{
  "positions": "rope",
  "rope_fraction": 1.0,
  "tie_embeddings": false,
  "init_std_down": 0.0,
  "lr_mult_o": 1.5,
  "beta1": 0.93,
  "grad_clip": 1.0,
  "warmup_steps": 200,
  "schedule": "wsd",
  "seq_len": 512
}
Each number is 128 + 24 x the weight over its row's rms, rounded and kept within 0 to 255. Layers, rows and columns count from 0. The size above them is the row's rms in percent of the matrix's.

# layer 2 MLP up, 704x256, rms 0.089, rows 588-692, columns 128-191
size [ 97 103 107  98  99  94  97  97  98  95  84  90  91 103  99 101  97 100 106 108 102  89 109  93  85  98 105 102  85 107 102 100 107  99 107  96 105 102 102  98  97  96  90 104  96 111 108  95 106 111  95 110  99  94  95  99  97  90 108  97  94 101  92 105 102  98 102  96 101  98  99 105  95 107  94  84 102 100  90  94 103 106 102 100 103  99 105 101  94 100 103  93 100  97 106  94  96  96 109 104 101 123  91 105 106]
[[134  95 145 135 153 100  81  98 150 114 128 136  98 146 157 123 111 128 129 115 168 135 119 163 128 120 110 136 102 126 112 116 135 131 107 114 135 149 172 169 157 138 111 137 122 149 146 137 136 133 125 161 158 130 107 173 105 125 121 115 152 131 148 142]
 [110 125 127  96 112  94 125  65  76 141 161 138 135  74 145 134 112 142 120 120 152 159 118 121 119 115 132 101 117 110 110  82 139 122 144 101 157 189 115 139 100 144 144 132 132 128 139 136 124 120 111 149 146 132 105 134 177  73 140  79 115 145 186 127]
 [149 184 144 136 175  88 112 142 145 150 103 144 148 115 134 132 137 140 146 102 136 154  84 101 113 129  98  73 125 149 119  81 144 159 122 136 141 123 139 147 150 167 118 137 112  76  97 139 194 166 123 126 142  84 174 144 128 117 109 127 129 141  94 146]
 [106 127 115 133 124 123  98 146 117 131 146 138  61 165 148 120 108  82 127 128  97 132 123  74 115 127 100 114 117 105 151 106 133 114 158 135 120 106 105 163 141 132 132 135 145  95 183  92 159 144  94 136 124 128 170 104 152 170 148 163 117 121  98 115]
 [133 142 149 124 130 149 152 141 137 166  98 106 180 132 119 133 120 134  89  97 134 132 156 117 155  87 116 144 138  93 128 152  87 128 121 123 111 108 120 146 200 117 121  91  77 139 125 133 168 114 130 124  81 131 116 137 115 134 159 126 152 117 134 133]
 [153 116 116  94  95 105 142 154 133 103 124 123 100 150 156 128 141 138 140 138 100 124 103 162 123 169 114 127 139 142 132 133 130 143 137 116 144 145 122  96  85  80 154 123 156 131 127 142 108 154 116 111 141 151 147 106 128 101 137 135 146  93 152  91]
 [121  86 141 168 156 114 123 148 145  69 110 165 132 125 157 147  95 166 128  80  84 106 148 119 128 127 124 152 132  91 135 111 130 139 121  96 156 135 144 107 137 141 165 100  95 124 102  95 126 104 143 130  80 167 134 159  72 160 147 109 136 114 118 146]
 [123 133 105 123 141  98 107 154 118 130 155 147 154  88  94  78 120  93 150 148 126 143 117 126  94 141 120 156 133 158 114 114 101 142 115 107 123 115 151 101 112 166 123 135 164 117 162 146 158 176 118 151 160  80 127 123 169 142 115 115 133 122 124 159]
 [173 113 146 114 102 108 107 153 143 106 146 141 128 134 155 116 129 122 202  65 152 119 150 155 143 135 107 120 110  92 144 168 144 155 113  84 142 104 182 150 155 128  88 131 108 145 136 140  94 172  98  99 112  96 117 124 157 103 119 171 123 166  51 120]
 [144 118 106 118 143 125 115 146  71 143 131 146 146 118 145 155 141 163 122 139 151 133 102 109 111 176 118 140  98 144 153 164 164 156  94 138 154 130 111 132 154 157 156 100 118  99 147  99 142  69 148 102  92 111  87 121 104 175 137 125 139  93  89 122]
 [160 111 178 149 180 125 123 122 192 154 105 114  79 105 152 127 160 133 152 161 156  60 160 142 147  92 138 154 120 118 118 143 153  63 136 137 105 109 132  98 132 135 166 135 130 121 102 129 159 133 101 121 148 122  61 150  57 167 131 145 115 105 148 125]
 [144 128 113  46 135 115 140 123 131 114 106 149 124  94 165 121 163 120 156 104 121 144  97 113 105 103 110 159 151 102 135 124 189 132 155 122 140  92  71 119 130 145 173  93 138 159 136 105 130 146 102 150 140 159 150 114 123 112 113 139 165 103  80  82]
 [139 109 132  92 118 103  85 155  97  73  88 131 135 168 127  97 132 109 161 200 123 139 142 143 152 120 149 138 122 133 145 132 138 115 119 166 137 141 149 109 103 122 125 133 152 155 123 147 142 112 110 129 127 124 144 157 113 160 140  69 109 139 145 137]
 [141  70 116 120 129 140 125 125 144 156 136 169 159 125 103 100 136 129 122 105 136  79 144  87 144 163 114 140 114 134 129 103 154 129 121 163 135 120 130 111 142 121 134 146 151 130 117 137 106 129  99  97 105 148  84  93 108 115 162 141 152 171 131 145]
 [119 160 133 143 117 156 153 115 132 132 115 110 115 145 150 122 136 133 128 137 113 146 201 113  98 165 117 125 133 115 151 136  90 116 106 171 138 125  92 176 102  92 107 107 112  84  98 128  99 114 100  49 124  94  93 137 128 146 103 107 119 141 116 132]
 [117 151 117 104 137 172 130 107 181 155 132 171 181 111 144  91  88  93 100 109 121 145 148 122 139 121 151 123 112 109 146 124 132 136 126 141 108 155 102  88 169 105 101 105 109 110 113  80 130 168 110 158 119 103 149 153 161 129 125 126 125 168 135 144]
 [120 114  97 117  68 121 103 101 142 132 149 118  92  95 160 133 126 124  84 160 108 110 131 134 115 178 109 104 109  87 138 125  97 157 125  78 117  87 144 132 113 103 161 152 105 122 123 112  76 126 153 115  83 149 104  80  89 171 159 137 102 122 154 144]
 [ 89 102 101 122 145 129 129 113 184  91 174 123 125 105 125 132 146 149 140 111 102 113 110 135 136 125 132 148 128 149 132  81 113 161 122 126 145 135 114 134 151 179 166 129 105 126 119 118 141 132 146 150 159 130 104 134 113 130 111 104 170 112 140 139]
 [134 122 162 128 108 160 117 132 162 133 122 115 135 142 125 119 138 154  88 151 160 144 165 106 140 131 133 163 121 120 128 170 134 138 147 115 139 160 153 160 112 112 106 122 191 151 138 181  99 155 113 143 110  99 150 164 176 126 157 175  91 161 148  93]
 [ 96 132 103 151 119 117 149  99 142 181 128 119 182 103 183 125 154 137 134 141 113 108 130  77 111 125 159 128 156 112 116 154 169 105 132 117 129 135 123 145 113 153 127 127 158 112 148 134 109 144 109 126 131 105 185 150 113 107 118  85 124 127  97 156]
 [104 170 140 128 115 154 139 113  90 124 127 149 129 121 182 133 126 104 159 112 138 103 172 135 132 123 121 108 104 130 140 132 129 108 111  86 161 157 131 111 102 119 140 119 117 114 133 140 162 120 131 135 153 165 116  98  91 137 126  92 124 131 117 126]
 [138 173 110 177 132 108 163  99  95 161 137 186 131 100 118 130  95 135 106 118 125  93 132 116 134 138 155 109 123 111 137 102 124 115 118 165 157 131 171 101 102 146 150 159 118 133 129 100 117  97 120 142 120 132 144 120 150 121  99 150  99 108 114 114]
 [133  94 128 168 160 135 115 159 121 152 146  98 139 141 103 131 111 151 122 107 117 102 116 111 160 137  95 121 129 127 124  84 115 147 184  92 144 123 124 106 125 106 172 115 149 124 130 134  97 137 146 110 166 151 171 115 158  91  99 115 121 128  98 125]
 [116 131  94 128 142 119 132 103 114 176  88 149 157 129 128 123 143 159 146 104 106 134  81  94 122 134 126 122 106 135 149 157 134 108 132  90 104 143 126 108 108 165 123  95 105 129 120 169 140 127 117 148 131  84 165 154 122 125 120  90  88 148 121 137]
 [112 138 145 139 138 100 105 111 167 167 121 130 139 126 128 110 147 163 134  99 115 131 145 118 106 144  92  69 145 141 110 114 149 111 105 134  99 143 154  87 141 131 169  96 120  95 131 120 124  69 139 141 154 105 173 128 124 126  94 118 137 129 103  82]
 [137 147 163  80 189 174 131 127 100 124 109 159 114 137 168 164 136 143 158 110 182 120 139 166 120 128 177 136 156 142 154 136  86  76 104 124 123 105 115 178  94 135 143 104 109 158 134 118 107  87 153 151  93 136 139 116 138 158  86 167 136 105 133 136]
 [129 143 120 129  96 154 141 169 130 114 117 141  85 141 170 142 165 121 133 123 115 124 126 151 121 141 151 131 129 131 114 103 116  80 172 109 142  80 115 120 130  76 102  83 104 129 160 131 124 116 135 146  91 201 133 110 121 122 126 120  96 153 146 143]
 [116 156 134 147 113 149 112 147 165 155 132 104 133 118 106 154 124  73 105 176 143 125 130 125 154 137 117 124 113 175 117 122 153 131 110 130  94 144  84 178 134 113 156 131 154 135 105 123 189 114  62 154  77 150 164 138 124 175 109 142  96 161 133 150]
 [136 113 160  82 128 162 134  87 115 136 109 124 150  99 123 165 104 160 140 144 105 128 162 141 136 142 142  99 118 114 114 147 105 153 131  85 122  92 147 174 128  92 102 131  76 138 125  94 144  88  94 101 109 161 104 121 140 107 108  78 148 167 131 115]
 [123 129 125 105 132  83 170 122 131 107 125  86 152 119 160  79 150  92 106 147 126 121 119 107 173  88 131 155 130 128 111 120  99 143 151 139 133  98 121 135 168 108 154 151  95 116 119 158  84 134 119 120 161 112  81 134 172  80 165 116 127 167 121 121]
 [ 99 104 132 116 178 184 103 135 123 117 166 176 123 118 131 129 159 165 173 186 136 155 138  97  79 161 101 106 113 171 102 146 106 142 121 137 138  97 150 115 120 136 115 107 137 177 137 117 131  59 149 119  65 117 111 138 107 103 111 128 169 129 119 113]
 [121 164 142 118 115 165 145 112 133 114 131 156 145  68 129 134 156 151 141 135 179 151 138 106 100  96 161 145 108 139 121 110 123 111 134 128 115 118 137  89 124 107 161 147  70 115 135  85 147 110 155 154 133 131 101 130 130 118  68 124 117 116 130  97]
 [151  85 138 139 101 108 152 165 110 113  95 131 141 151  77 178 142  90 108 114 140 137 144 150 102 127 172 162 104 143 109 142 158 115 167 163 120 121 145 122 101 129 142 145 103 118 118 123 110 124 156  96  93 129 126 139 134 152 118 129 151 127 112  61]
 [ 64 113 149 111  67 105 135 168 157 110 126 139 155 123 138 166 118 132 139 112 169 150  96 105 140 119 147 128 126 135 140 126 163 137 127 123 144 135 149  97 122 144 146 115  95 140 119 116 127 129 143 127 103 126 116 169 109 132 105 134 111  97 139 129]
 [139 112  85 200 194 120 140 114  83 130 103 155 170 120 175 108 130 144 153 142 123 161 136 115 168 112 127  97 153  90 123 163 145 153 118 126 109 146 169 104 171 149 139 157  96 171  83 121 100 108 121 149 129 143 110 119 123 141 121  91 119 101 157 148]
 [116 183 142 111 174  82 117 116 110 129  93 103 111 143 146  85 162 126 132 117 115 121 115 118 157 152 146 122 149 153 104 169 178 161 152 114 143 154 102 138 143  88 142 114 115 109 193 134 144 142 112 146 187  85 117 124 149 104 177 126 144 116 157 124]
 [107 155  81 126 136  92 123  88 138 151 182 114 116  96 130 122 136 134 139 104 169 132 117 123 154 106 147 137 130 112 134 114 124 162 122 153 120 122 116 144 133 137 132 102 150 132 151 144  94 136 154 115  97 151 144 117  89  75 138 139  99 121 115 103]
 [124 128 153 119  99 144 112 156 118 125 184 139  89 123 127  92 130 115  65 129 112 127  86 133 127 139 110 108 176 108 115 130 139 126 167 122 113 113 120 118 122  67 119 152 148 122 116 101 124 117 137 130 106 136 146 145 136 126 175 130 143 140 161 102]
 [128 135 177 130  90 108 105 139 104 156 158 102 132 131 111 100 116 101 152  88 146 140 157 121 122 133  75 141 101 151 139 127 146 161 153 142 119 136 160 119 137 120 117 105 144 179 114  76 159 103  77 146 152  75 105 158 111 110 166 133 121 146  72 172]
 [ 82 105 121 106 137 142 156 162 135 112 120 143 142 119 104 152 133  96 119 146  88 128 108 147 119 122  90 108 205 143 144 107  99 145 158 141 127 118 131 136  95 169 127 107 136 110 121 144 130 100 144 101  85 113 130 161 128 142 123 141 128 165 136  98]
 [112 132 149 122 146 152 110 132 115 130 140 147  95 126  91 129  74 174 121 135 130 138 134 103 155 161  89 160 147 125 146 131  69 167 168 147 112  96 153 159 115 146 101 133 124 161 150 145  83 156 166  95 131 154  90 133 116  82 161 110 111 102 151 109]
 [ 84  97 157 106 154 148  84 125 144 142 144 132 128 157 106 115  98 111 127  88  83 127 118 170 171 185 163 111 141 132 112 124 147  95 156 155 164 139 154  82 128 129 161 134  97  93 155 156 144  91 137 122 143 140  98 139 142 139 128 108 159 131 133 144]
 [143 177 119 132 102  92 126 117 154 145  77 109 135 143  97 162 125 159 124 162 178 155 128  99 152 151 124 132 120 118 115  91 116 147 156 133 103  90 119 130 128 139 107 114 149 100 126 113 126 151 121 158 120  97 106 165  98 110 148 169 128 133 138 116]
 [134 174 120 149 127 140 137 112 101 138 159 147 165 142 164 143 145 142 155 114 141 132 116 140 159 152  97 119 148 117 143  86  88 150 136 162 132  84 181 185 140 107 117 166 167 140 132  94 103 138 102  84  81 116 123 166 156 121 167 144 102 123 129 173]
 [125 147 103 122 166 136 153 173 117 131 117 150 144  86 106 108 125 136 143 154 143 116  86 147 107 110 133 139 162 113 106 129 131 128 135 179 103 134 134 181  67 162 101  93 101 132 122 104 144 153 125 167 153 106 113  87  78 160 107 111 173 115 107 160]
 [133 113 113  96  86 121 130 105 109 100 139 170 109 137 145 175 134 154 129 164 146 131 132 125 117 136  76 140 169 115 125 101 148  94 167 181 131 101 117 118 120 152 157 172 133 141 133 118 152 126 113 129 114 120  93  94  85 139 123 135 109 112 166 138]
 [164 133 128 112 115 135 143 135  98 104 167 137 158 114 123 135 159 107 114  91 139 117 142 156  82 113 134  73  99 127 135 137 134 120 139 104  98 124 108 147 124 112 103 158  97 150 154 108  92 136 160 105 128 112 118 137 116 138 133  83 137 173 148 102]
 [141 139 137 131 114 105 145 124 138 108 126 142 116 130 100  83 140 104 136 103 160 117 130 127  95  94 145 127  79 171 137 103  95 117  74 152 145 107  98 140 141 113 160 132 125 135 146 105 123 142 144 132 120 158 127 121 134 128 178 145 113 106 118 137]
 [132 127  88 144 150 124  97 111 118 112 151 135  62 102 139 137 145 127  91 129 109 120 158 162 121 126 168  65 147 158 103 150 114 130 109 136 143 118 149 136 104  97 134  99 129 101 138 117 113 116 101 145 139 175 126  65 148 123  73 154 153 113 119 131]
 [146 157 113 141 151 124 125 142 140 156 122 127 108 143 127 108 109 133 179 151  96 103 184 165  60 118 151  82 117 141 154 175 175 133 112 106 103 157 107 120 147 145 147  73 130 120 125 127 146 124 155 104 130 124 139 130  94  99 111 147 125 145 135 133]
 [163 116 200 124 122 163 180 116 107 130 180 147 125 124 118 124 172  92 120 156 121 172 117 142  84 116 131 127  94 104  87 154 110 166 150 122 114 158 129 160 188 114 140 131  93 132 147 123 143 143 121 127 152 117 126 162 135 146 126 140  91 141 161 139]
 [137 101 132 132 134 105 108 126 197 118 124 153 153 172  97 131 131 142 137 117 155 133 114 115 151 127 126 153 142 125 116 128 162 145 151 121 151 172 139 121 109 142 132 125  83 125 149 148  86 132 148 157 112 146 125 138 146 137 111 144 156  87 114  94]
 [111 127 165 156 176 146 116 134 155 200 144 131  75 101 144 116 175 138 174 152  81 140 181 127 123 110 144 154 162 132 161 107 123 131 124 121 132 151 175 126 124 110 141 115 111 150 111 115 117  85 154  96 138 134 110 121 137 188 165 125 149 132 120 114]
 [115 142 128 127 135 132 148 144 108 152  68 130 156 123  91 142 147 159  85 108 131 112 158  98 101 164 183 168 158 144 148 145 100 166  86 131  97 112 138 148 136 139 111 166  61 164  97 131 156 132 115 127 121 115 139 165 102 150 123 124 143 154 105 159]
 [143 133 118 131  97 132 119  92 130 132 109 149  96 147 144 134 161 116 129 177 100 139 172 128 142 113 120  87 124 113 114 114  80 141 140  92 166 153 152 141 136  90 100 122 156 143 151 137 152 145 153 150 102 155 136 135 133 161 180 115 142  89 123 140]
 [ 85 140 110  89 126 133 110 141  85 121 124 120 131 148 171 148 162 122 121 153  85 115 151 110 129 159 139 124 124 117  62 157 141 125  84 105 134 137  93 118 115 140 168 112 118 106 131 152 166 115 184 116 120 101 108  88 165 150 107 150 154 133  86 134]
 [131 123 130 122 122 146 148 128 145 135 153 147 135 132 111 186 126 152 125 107 155 125 158 151 122 113 135 121 155 112 156 115 126 150 144 116  92 101 119 123 180  86 104 154 148 119 120 119 123 137 127 125 152 133 126 179 113 140 163 128 175 114 130 147]
 [ 99 117 152 139 145 154 108 170 115 134 172 114 141 141 144 129 122 134 129 132 123  97 120 132 152 110 157 151 162 125 133 148 135 125 157 136 161 126  92 109 155 105 103 182  98 118 109 114  96 105 150  95 131 166 125 112 157 133 120 154 164 171 150 117]
 [149 137 168 105 124 163  97 109 139  99 142 113 144 154 137 124 144 153 102  94  89 107 107 141  98 160  86 140  85 119 108 113  87 118 134 143 121 103  93  97 123 124 135 144 117 139 109 137 185 100 150 139  83 178 111  85 115 134 117 150 146 137 116  86]
 [167 142 142 160  82 136 111 111 173 109 107 132  81 154 156 134 142 123 126 140 159 142 144 156  88 171 133 125  86 108 170 139 159 110 184 125  95 128 152 111 155 134 158 139 136 157 111 136 113 129 131 109 100  92 107  93 133 148 108 133  97  79 161 119]
 [122 118 167 142 170  98 109 137 118 117  78 155 110 127 139 120  72 145  94  72 116 137 130 117 135 151 150 146 156 154 112 121 133 127 162 119 136 135 142 142  97 106 149 125 127  75 163 132 145  98  96 110 141 100 161 135 137 139 143 148 118 152 153 144]
 [144 116 131 137 108 104 129 114 101 124 143  79  91 140 138 144 153 136 106 165 147  95 142 107 123 102 146  93 106 120 158  79 151 148 172 124 117 148 160  94 104 111 157 128 166 126 149 143 108 154 132 152 150 143 156 133 110  91 154 156 122 134 152 131]
 [106  91 122  86 148 126 123  85 162 142 137 125 137 103 118 170 125  80 132 135 134 140 148 142 123 180 129 118 121 121 131 163 110 151 144 141 125 113 139 141 153 174 158 113 133 155 114 115 117 118 151 146 101 112 125 157 117 139 146 141 137 135 121 125]
 [149 167 127 160 117 123 174 129 104 139 137 132  95 114 169 149 120 117 126 102  94 124 122 155 158 124 136 120 161 142  54 141  97  98 129 116 115  87 127 142 192  93 125 127 118 103 127 152  94 160 137 118 145  83 112 113 109 124 156 150 164 126 130 118]
 [167 145 155 149 124 127 170 172 125 145 104 102 100 122 141 120 145 119 174 126 110 109 135 162 103 106 114  92 157  92 129 118 120 106 154 166 150 156 118 106 140  88 124 105  98 165  80 103 142 123 152 146 127 153 117 155 165 107 165 107 142 157 165 141]
 [128  95 106 133 149 135 105 160 163 119 151  93  98 133 170 104 113 145 149  84 128 149 108 113 123 149 123 137 126 129 160 149 167 128 100  97 141  66 148 152 111 155 113  64 125 138 159 114 123 187  76 132 115 103 130 122 139 130 110  81 181 122 100 117]
 [152 141 106 133 139  71 145 136 136 141 120  81 142 114 133 114 121 155 148 100 134 112 148 153 183 118 116 167 121 130 103 152 139 121 114 118 108 126 105 106 130 146 104 124 117 183 142 133 117 138 127 139 114 127 165 218 114 111  98 131 132 136 148 149]
 [104  98 124 129 150 103 114 110  74 133 140 132 136 131 103 144 139 132 140 149 156 115 139 146  99 139 159 106 118 148 109 117  95  97 140 144 130 145 124 145 136 169 167 113 152  75 129 147 158 110 124 140 102 141 149  98 133 173 129 155 150 133 138 141]
 [136 123 132 149 109 134 101 127  87 122 127 179 140 121  98 133 105 122 132 134 113 168 147 159 104 144 169 134  91  84 134  72 118 143 180 157 135 142 127  89 112 151 118 139 118 146 147 107 146  87 122 140 134  84 128 120 137 118 139 116 136 133 137 128]
 [150 135 156 157 136 157 139 142 104 165 141  94 163 161 163 100 122 104 144 115 133 126 128 106 141 125 132 148 121 115 124  86  80 124 144  98 128 148 117 141 132 155 168 159 128 129 130 146 150 149 125 153 117 153 139 140 135 130 119 126 110 154 102 145]
 [156 115 136 141 139 128 147 122 121 133 101 128 135  88 137 166 110 110 140 137  90 134  97 148 162 115 116 134 142  98 127 105 162 137 144 110 102 114 145 146 119 125 154 143 198 138 130 138 128 119 146  92 128  93 161 147 109 103 132 117 149 116 114 115]
 [107 124 151  67 165  97 130 151 140 106 144 116 136 111  90 103 161 168 180 119 137 119 160  83 173 159 155  96 148 146 152 133 150  95 142 177 139 135 156 145  93  98 152 192 141 119 166 109  89 151 131 128 166 153  96 110 162 175 139 129 173 118 124 171]
 [ 86 185 145  75  98 189 106 184 122 106 123 130  98 124 141 131 117  91 128 118 119 121 149 132  92 123 158 126 147 146 146 203 100 127 126  77 121 136 102 134 131  83 171 101  98  90 130 123 120  93 100  88 127 155 114 165 144 127 113 141 114 112  76 148]
 [113  92 130 165  94 133 140 119 111 114 137 114 110 164 172 108 168 133  90 130 119 122 131 165  90 136 169 167 174 148 156  97 129 121 128 162 158 153 152 119 148 103 103 126 131 139 100 141 120 111 108 141  91 116 138 115 106 123 124 147 132 117  93 140]
 [138 152 111 142 138 129 100  88  99 117 157 128 100 114 161 115 104 141 151 131 117 136 125 136  95 116 124 144 138  86 152  79 132 115 104 164 153 149 141 106  98 152  98 192 175 103 172 105  96 114 165  67 127  87 113 135 117 139 120 171 107 122 127 136]
 [115  95 119 127 176 128 113  51 132  87 116 125 183 184 140  96 146 123 162 115 115 126 126  60 100 138 109 111 115 106 135  87 100 105 152 141 113 155 162 106  95 113 146 148 139 105 101  92  94 167 134 154  86 153 154 135 102 141 138 126 125 141 157 164]
 [ 88 105 123 136 143 121 156 157 108 143 107 131 151  99 115 155 134 131 124 116 125 126 120 167 102 102 105 142 154 179 104  89  85 117 124 119 158 149 109  86  79  89 172 109 103 149 149 131  98 115 143 135 148 145 115 115 133 150 140 118 150 100  95 148]
 [137 139 141 100  93 147 132 136 105 154 113 134 106  99 142 129  83 136 159 127 154 153 126 158 131 169 168 103 157 109 151 149  91 138 134 162 129 107 127 158 170 137  98 146  98 153 124 100 116 114 121  97 106 151 159 140  96  92 110 108 153 152 130 128]
 [110 199 112 105 125  93 117  81 132 115  98 120 120 140 165 142 116 124 107 128  86 140 125  81 105 139  94 151 152  91 118 121 125 112  96 153 165 153 130 131 147 119 153 111 117 133 130 167 125 125 149  90 134 118 122 165 141 190 152 133  93 164 123 153]
 [160  80 137  46  90 147 159 130  86 151 203 150 101 132 147 185  86 144 166 165 115 110 135 169 170 160 133 181 133 151 107 111 100  97 129 144 124 148  86 108 117 150 113 104 110 143 131 134  72 141 148 129 127 150 145 134 121 133 101 115  81 108 145 103]
 [ 99 152 133 146 165 109 147 124 125 153 119 132 137 115  99  95 126  93 109 150 136 132 110  93 133 146 183  66 138 138 119 112 148 145 142 146 120 122 126 133  88 125 140 128 158  99 110 119 151 110 139 154 148 112 131 120 137  82 120  85 157 163 118 121]
 [104 113 127 104 143 155  92 127 166 129  79  97 105 136 108 160 124 138 138 145 124 157  80 142 129 144 124 138 125 115 110 109  87 103 139 115 136 160 157 165 110 104  94 155 181 122 133 119 124 147 101 149 104 149 176 141 137 137 135 134 124 149  93 158]
 [114 137 102 145 133 127 133 128 147 122 155  85 115 129 111 128 161 149 123 119 139 141 100 153 133 160 139 100 152 149  74 131 154 136 153 121 120 140 113 125 155 173 108 147 157 155 151 150 163 155 128 114 147 141 123 132 128 145 105  88 130 141 103 118]
 [134 117 130 144 149  87 117 119 156 118 162  97 108 143 126 112 131 117 160 179 136 144 125 149 123 129 126 135 126 146 149 137 139 141 113 177 118  78 138 186 154 121 117 145 178 161 122 115  95 171 115 141  99 158 117 104 117  75 119 127 124 132 140 133]
 [121 145 146 145  93 128 122 138 155  87 104 150 118 121 109 116 142 141 126 197 147 112 167 126  85 151 104 143 148 102 136 141 122 107 157 146 177  78 143 116 158  93 111 158  75 130 134 148 139 112  95 112 110 145 136  97 117 164  95 118 106 118 130 121]
 [125 155  98 113 110 147 105 116 143 162 160 155 128 108 119 124 142 117 107 117 103 107 174 130 149 115 111 161 155 125 145  81  88 145 160 118  95 163 103 147 121 107 115  86  85 155 151 125 139  97 155 133 193  70 109 136 135 126 136 135 115  91 115  82]
 [115 130 116  93 147 105 131 118 101 115 107 104 102 176 103  99 132 138 139 124  97  87 125 101 134 130  95 176 126 122 111 156 121 126 141 109 123 138  77 121 134 123 149 128 146 122 132 107 118 123 130 127 117 163 126 142 174 158 126 103 143  93 154 138]
 [125 172 141 140 118 105  80 109 140  78  86  91 123 141 119  98  85 167 103 140 128 117 177 104 164 105 135 113 141  82  88 150 111 119 130 106 139 153 133 160 114 163 102  71 100 150 140 172 112 143 109 114 129 120 133 135 186 174 140 146 150 151 108 125]
 [108  94 115 131 118 132 137 147 136 102 126 148 130 124 174 114  88 141 153 101 108 118 148 114 125 102 141 148 126 129 112 142 144 100 150 112  96 144 133 108 135 108 143 106 107 120 136 115 157 125 100  94 133 117 137 112 139 159 136  79 155 114 162 144]
 [142 124 123 121  97 167  93 135 128 134 115 131 107 123 127 129 117 165 160 102 130 158 144 147  93 152 154  79 116 129 122 177 142 139 123 142 183 119 165 132 132 123 126 108  84 125 133 124 123 119 113 118  87 173 129 146 125 154 146 134 115 150 110 122]
 [152 121 138 147 119 152 135 109 164 134 113 128 121 134 128 113  64 112 146 109 119 119  93 154 151  97 143 104 159 138 111  95 142 129 145 104 139 104 109 139 147 125 130 139 159 126  95  85 115 127 107 138 133  97 106 153 125  80 136 139 136 141 147 106]
 [115 120  94 162 144 127 168 120 104 130 142 145 188 138 152 149 122  84 105  90 104 136 137 131 146  78 126 166 123 112 114 127 164  89 135 132 117 128 123 118 113 142 113 109  79  99 147 108 152 119  94 100 127 132 158 155 121 104 163  98 153 152  86 119]
 [104 136 132 127 143  95 109 138 147 198 109 130 127 114 169 128 145 143 151 130  66 121  90 110 126  91 113 140  85  94 124 119  88 120 165 129 182 171 116 126 112 141 118 127 118 128 138 138  84 117 132 137 165 167 128 108 158 132 148 104  84 126 147 133]
 [128 125 101 131 135 141 128 117  88 107 149  91 158 157 119 130 148 136 144 146 119 144  92 153 117 122 146 128 140 125 110 136 114 147 146 122 127 141 129 144 143 160 100 122 112  86  90 140 115 133 122  93 169 125  97 124 139 143 111  84 132 142 139 117]
 [122 139 167  95 162 141  78 115 104  83 140 110  99 140 144 155 123 104 109 132 137 120  95 109 139 121  95 115 113 108  87  90 159 123 109 120  85 128 121 116 121 109 144 164 145 134 130 140  59 138 164 126 127 140 116 158 116 110 166 156  85 131 130 100]
 [120 153 127 130 147  99 139 120 142 111  98 139  69  90 138 113 157 109  86 132 128 179 123 134 142 135 120 127 118 123 127 123 108 158  88  84 145 127 111 107 184 147 108 114 140 200 105 149 124 131 138 127  92 124  89 152 138 125 138 122 130 144 144 104]
 [130  77 111  92 126 139 174 151 115 128 132 131 140 157 139 147 131 187 148 124 164 106 143 115 129 109 160 140 115 136 160 136 133 141  84 138 117 149 103 150 104 152 110 124 147 147 174 149 129  83 136 146 151 122 161 111 110 126 104 146  81 148  91 129]
 [109 111 144 108 104 161 131 137 126 135 141 123 151 128 109  60 156 109 141  72 110 175  94 101 102 126 142 130 129 137  88 165 118 137 111 130 137 102 102 111  92 153  86 137 117 123 134 117  90 118 109 154 141 102 173 163 181  92 134 104 118 140 117 124]
 [143 136 114 147 143 139  94 106 108 144 136 123 122 165 127 193 102 128 140 121 124 153 111 130 134 139 167 159 111 131 117 134 126 135 101 124 149 109 117 159 135 153 135 114 166  90 116 116  76 120  96  99 129 136  87 118 140 106 139 124 167 108 120 125]
 [170 122 125 130  79 132  99 111 126 144 111 160 115 161 145 153 114 138 103  84  91 131 160 146 130 144 119 150 113 118 110 137  98 121 156 152 159  90 125 123  90  97 163 136 156 122 172 174 104 111 118 157 116 147 161 145 158 105 155  92  94 129 147 124]
 [107 139 128 144 148 163 120 146 151 128  97 131 133 145 124 129 131 146 121 139 125 125 104 100 104 169 122 171 150 110  95 101 118 164 135  82 138 103 121 117 125 157 115 121  99 159 103 142 145 117 145 114 137 162 155 140  88 113 146 151 146 114 139 136]
 [154 173 126 146 145 128 137 119 159 139 135 142 138 179 129 137  75  99 103 167 148 103 121  80 122 142 168 137 141 131  88 137 129 156 124 127 118 109 122 171 157  94  99 133 119 157 127 131  77  93 116 137 160 110 112 173 156 186 128 104 151 127  77 116]
 [121 144 118 172 105 139 100 122 127 126 132 152 115 119  97 169 148 124 126 148 119 108 118  69 134 120  89 103 119 126 149 118 149 125 167 141 122 123 156 115 140 120 124 108 112 142 130  98 149 113 140 131 125 175 141 115 126 119 126 102 160 131  74 118]
 [146 114 130 146 112 116 174 127  92 103 164 122 111 144 151  84 132  98 149 165 151  86 123 161 138 114 113 142 147  92 154 143 107 182 117 125 130 128 152 116 181 129 187 129 113 155  80 143 120 132 116  76 151 128 125  99 104 123 100 146 103  96 137 101]
 [101 126 145 100  91 205  80 101 155 134 124 105 161 107 148 173 124 121 101 125 101  92 152 130 135 125 157 173 117 173  99 129 131 139 114 126 149 103 120 151 127 101  97  89 102 148 100 153 127 123 123 136 135 100 164 123 130 119 131 147 175 162 116 134]]